python train.py --num_hidden_layers=13 --hidden_size=64 --num_attention_heads=2 --num_key_value_heads=1 --head_dim=32 --intermediate_size=128 --vocab_size=8192 --hidden_act="swiglu" --norm="rmsnorm" --norm_place="pre" --norm_eps=1e-05 --positions="rope" --rope_theta=10000.0 --rope_fraction=1.0 --qk_norm=false --attn_scale=0.177 --bias="qkv" --tie_word_embeddings=true --parallel_block=false --init="uniform" --init_std_qkv=0.0771 --init_std_o=0.0 --init_std_up=0.0771 --init_std_down=0.0 --optimizer="adamw" --learning_rate=0.00264 --beta1=0.9 --beta2=0.99 --weight_decay=0.15 --lr_head=0.01 --max_grad_norm=1.0 --warmup_steps=559 --schedule="wsd" --decay_fraction=0.783 --decay_shape="linear" --final_lr_fraction=0.0 --batch_tokens=16384 --max_seq_len=256 --doc_mask=true --train_tokens=98710000 --max_steps=6025 --dataset="wikipedia_en"
Each number is 128 + 24 x the weight over its row's rms, rounded and kept within 0 to 255. Layers, rows and columns count from 0. Numbers have three digits each. The size before them is the row's rms in percent of the matrix's.

# gate: layer 5 MLP gate, 128x64, rms 0.11, rows 74-127, columns 0-63
# up: layer 5 MLP up, 128x64, rms 0.101, rows 74-127, columns 0-63
# down: layer 5 MLP down (transposed), 128x64, rms 0.0904, rows 74-127, columns 0-63
gate74 093:140151161114131096122118125103131120099146139098105112116113100159166110114135118074155126117125134134129106101093093093103151164108155133124156162146115147101101068168150137125165172138126134
up74 101:128164159121136084124172112152116108132127188147132117095107103140102133115118104091152190139142104115154154151118136121146171170125146137140123133127102145152145108093146142125142182121101126
down74 091:172166161041139124126107158085146174128104148109128147131133126132122111105106152146130108126075130163103110124121118142127140119140125142086128112129121117080109116144151145127167137144154134
gate75 106:123144153147155106173173183143172156113134087131171116160140104110112126097144116114120144172109159121137154153146140093113132149116129140108086125120132156154150129160157125109163141158120134
up75 105:132095161107088140158109071117113116115144122153159183105149094152143142108095146154128141118155097118168087139143111124168158140122115111099134110136106151094096147145089113141111134119133115
down75 102:079155108198140125153121169125142135138132129115124124116111106112113149143115108123110148141098156118115143112129133071056110160133137129107127129131127110166142100143161084162168114130131133
gate76 109:125146135133133099135118118172089156132097130106106150128159129054091139128129110169118139120121141159133103143124144112080144163096117155141137129113147106175147142128118095159114105125178101
up76 104:093097149140149140147096116142156101116127139144156130127098124165108125121100119108151158132123127167133136090119095095131145125134104084119144135156167157106098129189124115075124096150160099
down76 100:164136113163101130103159103091163086111074134155139111143134101148110116122152161143143152120127148153130130158136159091130161115098125161127122140112139124137113175148107183124137102163128096
gate77 103:169109154158121115124104126083109138148113110093180132106158109149121154113108139142145170121118150116091109155133149113104152124149129157191120118096097126114156162117107125137096124114107176
up77 104:133144090128138125148095108108140117121163150124101152153117184124131140126175145152126135183096112092095139122181080114149130177139130175152142146130118126122148125154129129143122165113155126
down77 101:167116135146104115095171080172154167099122156128154129154154134120171112146098125142109124125083108073139130155106121110126124119154133120098117127135163148098147166164141164122146132142140128
gate78 117:153126119167121105131095155111134137141090123170123147118131121157130153072125115102183150149134164151119140149119119129139140128117110112135129111084187155121170110147131134167121089111101170
up78 106:122120176131142108117120150081146128105110132148121146158129176091132119131100122080161106146098102092118090083159108160097100105129133131109147113139160153124112100160088133121135114117163124
down78 105:131116160106119142135098134143147126075130166148131110121150114115142119140082143129102121101095092150128128100195106117114114150131112165106194079135137109117115108149103143158124143110153116
gate79 101:131156164187141104124124106097173131144099147184131087103098098123168134126142094147089131141115129089140137083133125142078112123097104149137132141157137150115128122145136116111154141130100145
up79 102:141135135110082134095117118096142115141154142149120164113077107123093165136107113124102141103143121155128129132170153131130130135125121126098123152156092055117153103111147087175114126089144113
down79 102:161138121148137139103124134152120140150128151121119150150127092155140113090138136148152157116124156137174135145059120161157128073128129128088101099115112133091103131102137162111127140184098150
gate80 090:155117119176134118144112114127118105115134097120118124176095168104121118089148129130158110150082171163131123106133153125078102125171134127102150120106117121120101133124173110185151146139128153
up80 100:105141130112114149127122147128106111099146131139114140176150112080137122139117124095146162114136166143094115083114067143136106085164141160174109109129124157128131145092078133159106132122122154
down80 103:131131130197128117128133142108134155142117129127144124150078151059133124101137123150135145134135130118101119130146170111094116149131134124061161150115123143142126139141183090150137142151122083
gate81 104:141140141127152149126137132101122133166130139180129160139150138102076153150116082117151139112114186094129138134142118134120076114112079169092123123146115134160103146099169151113113104137118126
up81 103:146124149124099146114075131144105144099142141137116137142152174114086135145165125140132114080171101102111163124162151115156166125086160136123114135081119102126140106111142090082112136120124123
down81 103:134141079154140138112117147136122167158115122109146100149097172108151086146134173134151072135113163113146116155122124117096116153124135157148188125102101124121139137100123120112167125163157124
gate82 097:139109171145204131156162128111104119130110105150113105141130092075152118098120124131128129114130107163140158102158112096111143167116126147162090108131135143128136090140110153153094102107145120
up82 091:114154113126131148099121113127134139111105091146132102156139075151142151142118091151107141144168112185152137124087157183137092105107152113106130113151099142148168119120121137091124131136126175
down82 095:137139146121160115096095125158108109107129133138116181123129133147110171166137153115128125085136122089109150168141125128094143115152116169162128096135144201162130161132133149154141104147122107
gate83 105:143096159135133096124156187164109109137139139088077117147127127138135147102133145129108132115108166099149099144110112137124162129108126099115139147137121091126147119141190146183138111144169107
up83 092:148173076112155133147099139142168139123183114128103124137126151113100120130103130111110150147120150121105142097133162137120147115119117120113133195113123130131129127171151110113164186114077128
down83 095:107122152134152124117072115103127123145099098146140140110111147147139126160107154119154107115123184127190149137139092129143094113112102127153132089157151106130124156111082142128086101123172140
gate84 094:127136146143121123124144170156114152134144150107148119125052145152131118083159132122145148112082163099092131134139119097121154124160092119153096146124140126120108113196127151113115105095142143
up84 095:141119138127121147126166121153164117092168080157142120135146134128142092146150124119088125113120103131160147078130151105139089100144100112114132157188130133117168142157124103111128099132109076
down84 096:097135121162141164151120139122118144120125120095103117143103131098138193140126100154140105146156116138176128141090136135121113163090161151143168119144123135141152166074088110147137167119106126
gate85 096:136155125114108113152166111138170111101089109124128197087124155129112142160156137142127116150133113135146141074136119071125157134099127138154090111148114103158110132145133148079129144118114106
up85 100:100131140123160128144156168123100103096109123126142084136108132157141106145108124091134172106190152160088102139151143128158157128141140156146112110151119142138124090141093085127118148162161133
down85 102:133093127056146120133149157122125119124139149140140133143100062153097145099126132147087128129120142142132168125129089108138148109170143116094138143081129154136141172122133155099121096125093126
gate86 121:114133104147123120145127168152174146140122115087133088093110139114122106134091114125116150170088172147103133139137137110115157131128112145113130160122094117132171100176152133126185113083127113
up86 122:127132095164141123120111153188140117104120090139113114146133141071127112114134124128107147142110147134155109138182159096083129121080132132102102167146096120155154128167167128155143145120112126
down86 116:147125139032133101108119086091144120146130168152125147129141144143125136147124127132133111129147105126141126091119126185148114114152134098128144099142146141107119150083085126116088111115138162
gate87 100:142144136122122116165135178163147124130132131109108147190107087152127112096130098109093144142149137123158116143125110155103070177106129133094146156141171138135154127145174116154108131132124134
up87 089:128157094122112144110118129137108147068136125133132175109176122108121150110159081152119101137112127140115125146117118196120120130124100149123115134130094135125161143128114104137166111057096137
down87 091:148180159137128084139124180109147136102098103142120136136131123125136107137142145102133145124161126088136132116132146128076153096130116158150125143159144156146093123127164106098086131183111170
gate88 093:142121109140125098152112121125107098156146100132131146140101128115092145117164131090156107103161112132101115158065148148126098096116114111087091098137171127170118161160167138154119106134123145
up88 099:122118111113108093150083152169127095091107066109104141140146154149155116086155116074104154107108126153116106142124140145104158112122145142093108122152105115122130127133122101102105107101160104
down88 096:135136123179132144149104130181116176101116129118121103135115161120127060128155146112122141146172143117156108141139128176150142117117129125162127122114113128100082141138105104079104096111132157
gate89 086:143185132164134137153095132139111144171165136120124124066081112135135142101103146136128122150096169153105130141105158147119130109089080129102130152150147152094111155160144127116106136122116141
up89 098:120145106107155119115118117088118121121127128163128120087163096123126125097057089137102090161144083102149135135115127111112126114139147106160121131075158096132161102109135123098117136151091128
down89 095:191117094113139102170135126120139105120085141111093114163132131158109132152160093118121133130139155129132126110128147105075147097134165154126120106146127131168131144088155094125176105143103154
gate90 104:130144098146123061170183146099114154123085150135142087148122117089142151157164119121152159131111145114173134131077121117110110118145112122144125122103100119159131142116144145125159118116106159
up90 104:136165100125118141107127154120092181120117126100140061148116132134178103134163174150128111098126112141124150141098134142100128117140134120140151114144078093158139128156120093120143147161098156
down90 103:201148123064142178124101123162117155118138155110118141125146109123142148141142161130137100139132125172124099173126115126094126126129111161096139109096134152087149119116104119124130167095116134
gate91 099:121157132115130156148123110091142127150151115129122141077144138144131098117135109126123202126120111093138160098157109121151135132155103176150120129110140147167079126120155200137142135140136112
up91 095:162147125154067130123117143101113123154102154142118115129105139134152101117108113139146125141101135130088090154156162112150157120135138147109204124111109135160134097160133141109153086151156095
down91 099:114160125174162157160116126103125137135125104124092108136127137089131147086133131131147129108130157100153136111136137119109114144189186121133120106096129145120134143127206114121132169129098152
gate92 093:139140116135121148133110126115142110175106178120135150166181092132071126107094133135109155135099151169166113087133093108125148115109114126171162139111139127147135138103099133146152170130133120
up92 095:122097127081103143129154145138126111112154124141128135167181149134122108146113104156112158139124144183114096133129117085155128129090096174089134138117101156116137096148072113139165127136133114
down92 103:170117089107112112110134119150128133120146136166094122122087184106118120165137142133149130132109138063110130161120141132123123115162146134089089117144086146127124134174140169085125095137125117
gate93 093:171132135163138142131148109095126102130120113158145145131159205131146142116153133116143119166119133138170130084154179135111111113116112116123095147124111109115122112191115155140149089111106119
up93 095:158126118141149155122094116134137083180186150134187107109138122129102118116098142178165149135141115154134136149138143139153113067120093105114130100126113152129104134117120127099098155116142113
down93 095:160114119125127086116142127178150165126121184093134136127159158151104137125143112077150129102119135114134090158129157111117111125140138167102092164122104140117118102122138110092098137120085166
gate94 113:164096131152128107107122153157155122175112156151184114104158100127107119109113067136113131124124137087142088120114114124137119119107129130096133125126162164156158130125187116127121105123158157
up94 106:093071130119125117108106114116096124134113145117117102129124088136074127152143129167157119147114129151073130123122113174128129098123073120136120148176107126155116095165169097131142127139146119
down94 109:109150116123113138167151128105107149126110101160094093146103143132177167134160159123144136125152138120154144141140130120091125162174127120125157107169103111106079148149067143148145112103131110
gate95 108:134115091144094102135136157096111097124113139115143135155079094101128121092137088131143132099122119147147092130129098123123155167112062147172124119105133100099166101119141154115148169130144125
up95 098:118085152146178123145122163087148110112133111109144158135140134127137094143118150154153142141114129172153156146111149089149125148107102127126124118077094169122104132098139144141135110112155195
down95 096:127095096107147139162150158123077158168107095100089112100109131129138112129104137059071127125145158132120148129130123110163146096136102127117136154150114122161145100128155153118136153151135111
gate96 094:128104137109162115143131168101142148176152114126132132169123098075100114144122099175097151102121147096116146111117143146092112129169068127131140136105148138147165148147107128159124109133153106
up96 097:097101119119117140074150128095108161177121144145125118098144129072150132145092095085116154146134115078171151149143124108127120098097124126106160140157129108109107150096106146119137145115119108
down96 099:126157126175106116112141122156161141133137163140141133112132133153084132121142158125126125119158185141139157111169129127083118086133117111152106099079142203117127127101085124134140138134120136
gate97 096:160154126140122157166133143138111134159128104131119166114117138111142132109114109120155170117133081142096048082145135124091093106121113138127127126136098123158085145153158112147135126084155122
up97 088:096110135110121116161147159135114087130147108157139119093137146124159175149090113145123125148115117106134113126127105155130154139088123135124188119141091103081098161091162093139132105096095124
down97 092:087146123113054117108136173108141116118114105115122151111143116140143163179124171107138139143146111102110137121158129137104091127118151123146164114123122088109095122143107135178147145102145087
gate98 091:097103103151102139106107104112127141171112107102155113096098152138153136180126137108070137131148113145125113102144128105108128115152110112140126117137111121180122133107118168142120094195091121
up98 097:092114124137158077123127136114114154121131118109120107126119143136090118142128138159068114130154078145134164117157147097148132144093083167126152091127137113101146145111106165095144134144098170
down98 094:114124163085126139142170078158130121104104111142170134108127139079141144092145133145115094116144138137146135099117132138150141166140109123135115125144148164123160161110058142124111136132177096
gate99 087:136107116132121160118121111148097097118139130136110131146124205088118141141122155106106124123126097134133136096137154164132151172105127127130160108074175148159172133178133124110104111144121153
up99 090:133160118110173122112149134113181167140181113122122112123129124135153159136123155113128080152127126135104133158099080145123124105161126206118124117147106134090119108133091113122131121092122132
down99 091:123099140156115113115112129087117107158081123148119146145153105147140120169115123162113146127151158084096112190105129116114106109159135135136168116136097085103111141126146125160157131077152123
gate100 096:113132146115126120143142133147130125138126161105072144128070175155061079098147111108102153109152113143113107110132099138155105158089121126140157119093105102131090150124120129129122131137096135
up100 094:110167166099065114092084142093104149109129141128176107114140098121141127101132133159105139084123082111165144101131096147116144116155108092134138135121099101135129125106112124100128124152103123
down100 095:160134129078115127137139143126160122127125064146164093091152132132136177122144099107127128130114135075125148200108152129128110111140127146125097133126154097108148155098123125121077136139129132
gate101 091:117150127140090079156125150128085124141125106099093122102125130126118185143094086124122119113125141119117097140115147128132110139125129128133128199128129079162146143105147124124122197164113130
up101 095:135117164148117098095109123127102123139125077105111136189114094086109167123151122091094126122106136122127117116141129125140150126118124144158089144145125125125184131082103137163095161170125111
down101 095:123115116175089104156128114129109179086140141109124097115094125132112125121158123138080152118127107102122107118134104162136109163138132086151116140117135116126089109116134112155080164102093080
gate102 089:121151144135120127096113127163157078111080149082151117097095162161149130080155134145112126082150112094127116151107116114147126162106129116108150087152143135143140105154143090132146161133114126
up102 098:169093136155156076091159139117140104175088108120127137086117131105139121154159101150085121122156149093148135139115152140093090097130131105143135133137111119155143129097159136132119156167150132
down102 097:119142122123153157141119135154148121137173104091131144126129136136152139128119141113127130138123111107134106141116136097197201179148118135148127101139097121118125100129133166126084147072092103
gate103 106:145149129134121113164122139121163134168100138138098121150121160119133096105141102108124173110157142138102133175142084086134061145079145135126120117128141121158112168119121153117150143173151129
up103 101:139147132122150163155126131110139168094113153104128154136097113150104109183119118167104137096092122112104184134166157130168134088141106132158142121147097096126160119134112115134132117081114147
down103 102:163100129095121122135145120105128166132144107142121119122150137107127075136121163124080100099109174098155135107177129157098127110150113131100134129126116127122136163087169101166143120082110153
gate104 086:131114150120091093123149150131132094104103132125145138146158091153122091086164110175164134138100137105124106143112073129122166114121124103105125130107162142100164092103089130170126113113139110
up104 090:144055150129108109130105175134104127090095115113153118146124106123162120114146114134156120139124149110120109120096126132101139106110122097157119156120170109119183083137136121143124121157103071
down104 089:097156155073140167101163125099121135064129174092122133129130104160115133131131117157156126111170096130098140124134140148152141126111147161132145110146148128128118095174106095107144138097150128
gate105 111:112087125156113105153133125155137117154084117150143106132144129071094164105166121146172134096177188158113100147126131135134157132106128107116144117115146136156134132147148178146102122117130140
up105 107:111143083137107128123137144108163114124149142081104130137169152128151083124172082133136090103148115150129073127105104173137112152084114142099115151104103133104117097122145142151129110104122138
down105 104:098132102110110165125097156127108153126176100102123154124153151151143153114095105145128123126121127106090119126083114154173100168085127118114119118117123167166107117100108125133135099071150120
gate106 103:123132091169104116188126125138123112128127127145113173118097126116124150093108091147165124130131116138099177144135103081121109085130136139151170141101154127183126138143162144153162128149124130
up106 103:137155137148172131134146142089127083126135121065163135082115096110137126121085149111169087150119126099088130150111132139128135148118114143077120139113142099113098126100133161120116101141164137
down106 102:116136108083140117136134154118106120122059121134139138143131098099135144173137140112160142107151090105081132092116168119141139161121160147102126119093111127139113113150143096121148133102188097
gate107 099:165085185130131131108149126149118173115150133156143090134151113094095145117152123139113121144152136171166085112131136104114104129180130114148151122131141124198115128149165144120138118127123143
up107 104:144113144131060143107147098159133183126147153134173115136185141138175117124105109090111131096144177133133117099089131128117084126149142132146108123110143134141129136111137117118125129122075138
down107 096:124129143110162156096119137073148132116169130109095135142113099107128113119129122161120121115113119135115093160117120152093122100145101102071124110137141103118146092117165096110123108163176075
gate108 110:158159131171120076149131111119152113119143136132136116151168157134128155110182093084151131124120178110157128156140144159150131088137116142156104126134144072116162115115134121100122097104129143
up108 102:111078105141152128121097126159173151109158063148138089122143118121182093154142145093176135106108102121105136108140151132105152131144148099144104155172138111130119127117134126140101130141120118
down108 107:120088126146136134093102139143137113098110111147157077145095106145129111118183110130135133086099140156116101119139150108102124166123138074116113155129164134138106126197108135158157126122110129
gate109 087:093157146096158134132173148100096121113130119130166069106123076095142175107151111113158155088150120113082112149118123126166151122162116160143126142145139109147137128108114141138139133151125144
up109 097:098146141122122148140158126127099144128113126142129159116155119102149124173119101178105107177142114144137131110166125076112123158120161165128122110189077147157138129128141097080130131113119117
down109 094:150130132137135092106099156149126169134121096152098163150064131191136118126111171150162123105088120130152166110110137142119139123145104125159154146097134137111088156152153125132140121133114155
gate110 099:123117094144128111077136106107128113117111148112142161130143135143084131117178102130131168137162102152069124155116123122164133126125136143155152141083120106158124107100142106176128112109071131
up110 100:113181146133120136122140125117064146098162123141130103125104161115121085123113172143126147128138130129122134163129122118086114078099120156101108137122096053133130146125109121096155130099141124
down110 099:120104116133124147095100131129181102105169150133112141147118130127114136125113161146184117151111132166140151116131096072148096081181144114107142097107123106127153166169135141126111124138143143
gate111 093:134157127169097073107081145112174126157078112082123161113122174150138121118159120131119132140127110128118136116128122068097126149117117094132097113135157112146157115134146147132155098129149113
up111 091:128107152121123123119131121126158110161111130111160161097126138139136129158134154145104121119110136091146094052167157129136144090127136147133096124102136135149135116153119095054135103121166165
down111 091:097119158152123126125142097118108131132135124105161117086161135116096085140144125158139157105078107089133122108158099168156157149156135165148160076135144128132085133108153130108106148123140099
gate112 091:119152112135110119077165163108142155128093137121137133129153154156117151159157098155169124125092117106113123146114175102120151161090089097131135149099148099118149137134140113107140099112136070
up112 093:101110137129146105145177136124164136152078125165145120127118157113133122109130113135116119062108148128156124121133102094121183181124114124115125091140142134148118083081146136114139153115098100
down112 096:125111124170123087163127091111109125093117123143129088147139152132135098081171159150127141113135079160101089123137123157085133129133164091145117077140119144118144121107154113148091109133128135
gate113 093:107135154166119117098099113156121134138131143129145144128096154153091123114130121165086190160109136109113095099117172151091136122087095101094149143096137138164106121156141147154136144128145146
up113 096:121120101165144111151096092115145120143129133126109163121121168131121134146127110145138073161151159095178167101158149116116113093106095136110152102132176122111147165169106132112124148156128115
down113 093:137136126073174131135122101125119108065116122100123146124143114139135117131156120123161137118166120171139125139116100110154123130114154139120168104151119160145138103123055123121117147140105191
gate114 100:093120085140096152118150131133139114140133179180142101116109103115150133169134091127113102101084116113131159106118101099111108121120128115123168126157156122101131149102122112194127163104145133
up114 102:114118151119116119115189160161160106138150169159144111111128106095131200151114128123140134134103140091150135121138128106102140136155137134140166174115114102150161111131099151141133157114170104
down114 100:085124167150112106116097086111070120132149126111109115133132124144095054111149132140121103140145102143147109167120120209141136135127127140133134131115134154112098140140153133104097107125126143
gate115 105:122160093129150132144145131130118104101120107126098165161142118132087125122138077071131117143123148126162131160087132108142102121105164164102077143146167117114161168120146139161116114157137138
up115 103:092114136118136109138115113098134102135133153101109131130136162159080138180116125146120150155119166136140132135142152126105098153096141162110119114081156116124111107114145140124162143141215155
down115 105:056164124132094126132116144121133109098144184117099143118131101139100158159110107144140143150124112147097095158144125136142118141081142127108103123125120121108148123145074134136186171132132114
gate116 092:110190102137090093146144117106091135121117091094121105148151111110116167164099119169126116120069158118099124120109112107121112157118127156158129108129129105144171117103116171103130145131136120
up116 095:110137109151137126135132177117109092135131145083132140128126106108141155113181116099110102117143173137113099155114128114120090092173143164091097112160127139132139141181139102116134141147137079
down116 097:121121141159168124100132152066180115135170145113099153097068120136085116092147146133139153123127122135121106121143089114132122163141129153105114153159144123125132175135138134165131163134125109
gate117 097:114089156121103077142163119120130109146109143115094147126171108132126165154121130142129138110120158125157103150122117124110147161154138129145100096144149136145122104086141124111100126199101185
up117 103:178133156089118083126147077093159093116127139127121142084090124135128097141122164146159118120129076138141135126119120106112134121160122087147151093159104116110115155146115110116126104162104158
down117 103:130172168050130158103129112141126142153163148155124150093160163142124160161105147136151105124135150144089114097137092103108121151138107157119137162113107146145134121127100156146127112161111126
gate118 101:133097127155151057160116151115115134187113097156123140141134133111146136092136096124142150173106147143126069131124135161093123148114127079169110127118119100121127138138114127089123124103111119
up118 101:111148114153127134144119120154147150141111145131116111083127084166112150145144164112092142144132144119160090105114176132119079131161129163089127138108136184100131120101132144153123122164175109
down118 099:126129123114176112183134115145146098073105117143104121124147112153148142127172159137128107161114137128157135109137139107134084132183125146134149099104090138138162181114167154105144117130116139
gate119 106:103131155132102144081159114178111102115116141125139133138152089102114122098119127177136156124145142114139134091117199080143147120130109156142100108168112159143138128143128110129091110103102119
up119 102:106159124117128113145158167124132130118075110133131092168142135136106150125158145123139089094139085116093128138139098119149151128115177114141134178134164139137146155157117083121146097142164166
down119 104:131162122188128123140117091119151152144136132149051125116124114177134112166086101105156126122127172142129126157112117121103123109152161132122113092136128124108108132102184131136132132163116146
gate120 096:136162117133130140166146108091114155132130136127108127120133113112114153078125115122163132125115130176151116153097115148106100131128053159128181156141124135155151141123177156121173154134128103
up120 100:128124151159122158141117110100133134083120170090094125094148090119149148140112137116131149151129146114088134091113145092127132109145098086096170141143122203132086103130133138105125131125105125
down120 102:137108172146137155143107137062128137134139130136153155123123094110113087080129137131137113127087135168111116110170149085155094126126155125146121097115169106116107087088157147147142134134147125
gate121 103:114114089157123114179107085125156087144109128145146128081119158136128155171150119141174163120095135113147170133118156105131117136099148097107103156118133134134158137139154151127112161102092150
up121 102:164088116134116096132117130104133155112126100122170132131191103120138113166132091130152167134149131081108117155107089119135092127123154147111141126119125149066129102105128097129156133135083134
down121 103:101102143082167089147121096123153124133139134165159125123106121128154179166123090154122143131100164131138111168154094100159124099129160108128159118142143096138103109135142124185138114124121147
gate122 104:161128072140093158139123138170109089102123100144154146174117109103142167158129118139148124118169147137172085156132133109127138120137108107147151123114098108105129124097124174142092116101110116
up122 101:124150124136123123119087123115111086169148132129120160124114156106122143122155139122098108123131151117135127101152145182086144059170139088121120155156129147129117126124147116095163136119061140
down122 102:139150136133111144110124127142119101154131133141146158159109107120128173149101128126143148127164141119120074111146124083159135111157132141132163118095088079106156146193102123122091134113092161
gate123 105:141148098154140097114105150182124089154079166163123122160152090107106157129124078104121126142130163136149130146131155095121161113106125107129150116121126108112155132145144157176119131144097157
up123 107:112128127126146132132135159093174162097139079128076124110111137173134092138125116106181173114130122131124136143120124104122121133181097103150121156145143154130122153138124111127130073124086155
down123 099:151137123172129125145128148168155131140105101103149111148104135132143148142097090141140167149079144141133146148125171146110102111135135135143125139116151161184166108146125108144141104102141201
gate124 108:174147102151117099136142134192124108123098124112133164105121117140117134135151147142121115120121103116150092129110106165118144097107123091123126052161177145146161123137151139155141099106142150
up124 095:116137119179112127101142137130099117113110150088124105155152120111118130126132086114133117145125103158141107165090116115102167132151147136157169095151164106129152130192105142080159140135138162
down124 100:138143156084096137182161105171160132100157167135085151124150158131134137140165129176134101140150115121143106119120136103142141107095126165106110109167106137122117122125097145103145135167137151
gate125 102:133107133151153136109129119160119100090131160177159095168154072108138110115153135149100111128105153102154093114157155109094117150093122136097163126160129114120136166129132104152160113110154133
up125 098:150071137118110094118100106170092121148136136117136133118081113114109123149090128111109134129106126147112134120156089129108113152077093120124175166152082179139146126137140124117124137172127125
down125 095:134145131084127154147141144127128094155165118122137121179133126095183073103186130098143112139124119128130148164114141147132097135173105112130120079136165119127133152107094155136138110114128103
gate126 120:094097112140108100143138152155162106173136116127146140108148159118103129118140105090140129114148127110152141107104079156110125122095138123164116132167143109121182119081129142159145070135144156
up126 110:141119153140132102164156106122137124173110088138143115138158170154128146131132124149133121133158126150144117145095153103145156098161114157194150120122170120100099166153101148125080141137096119
down126 116:128104138126117098162148108144130117193146088157157117085094145148131130097123126137138113141122116120132128111135084141142139133142137106144138102191151152123154126092201117134149087126131137
gate127 076:098094138165133111135116172117176129170115097171153130108108112124064101123160144165129134112150129147156098125163106150135114114101128137131088087137112094130121150128104093119130115155137122
up127 081:120148123119121128184114096152101099108131107156097132090116115127126137091123145127159092161108126139106162157133118116147124126157119135107100152095159123172148153147138156154105100201128145
down127 078:113100119084117107103143128098124084140127132123114159110133109099104156108087123103100160175089111148159134139192145139110172104135107094125123119111117090119140129138157105133169115112149131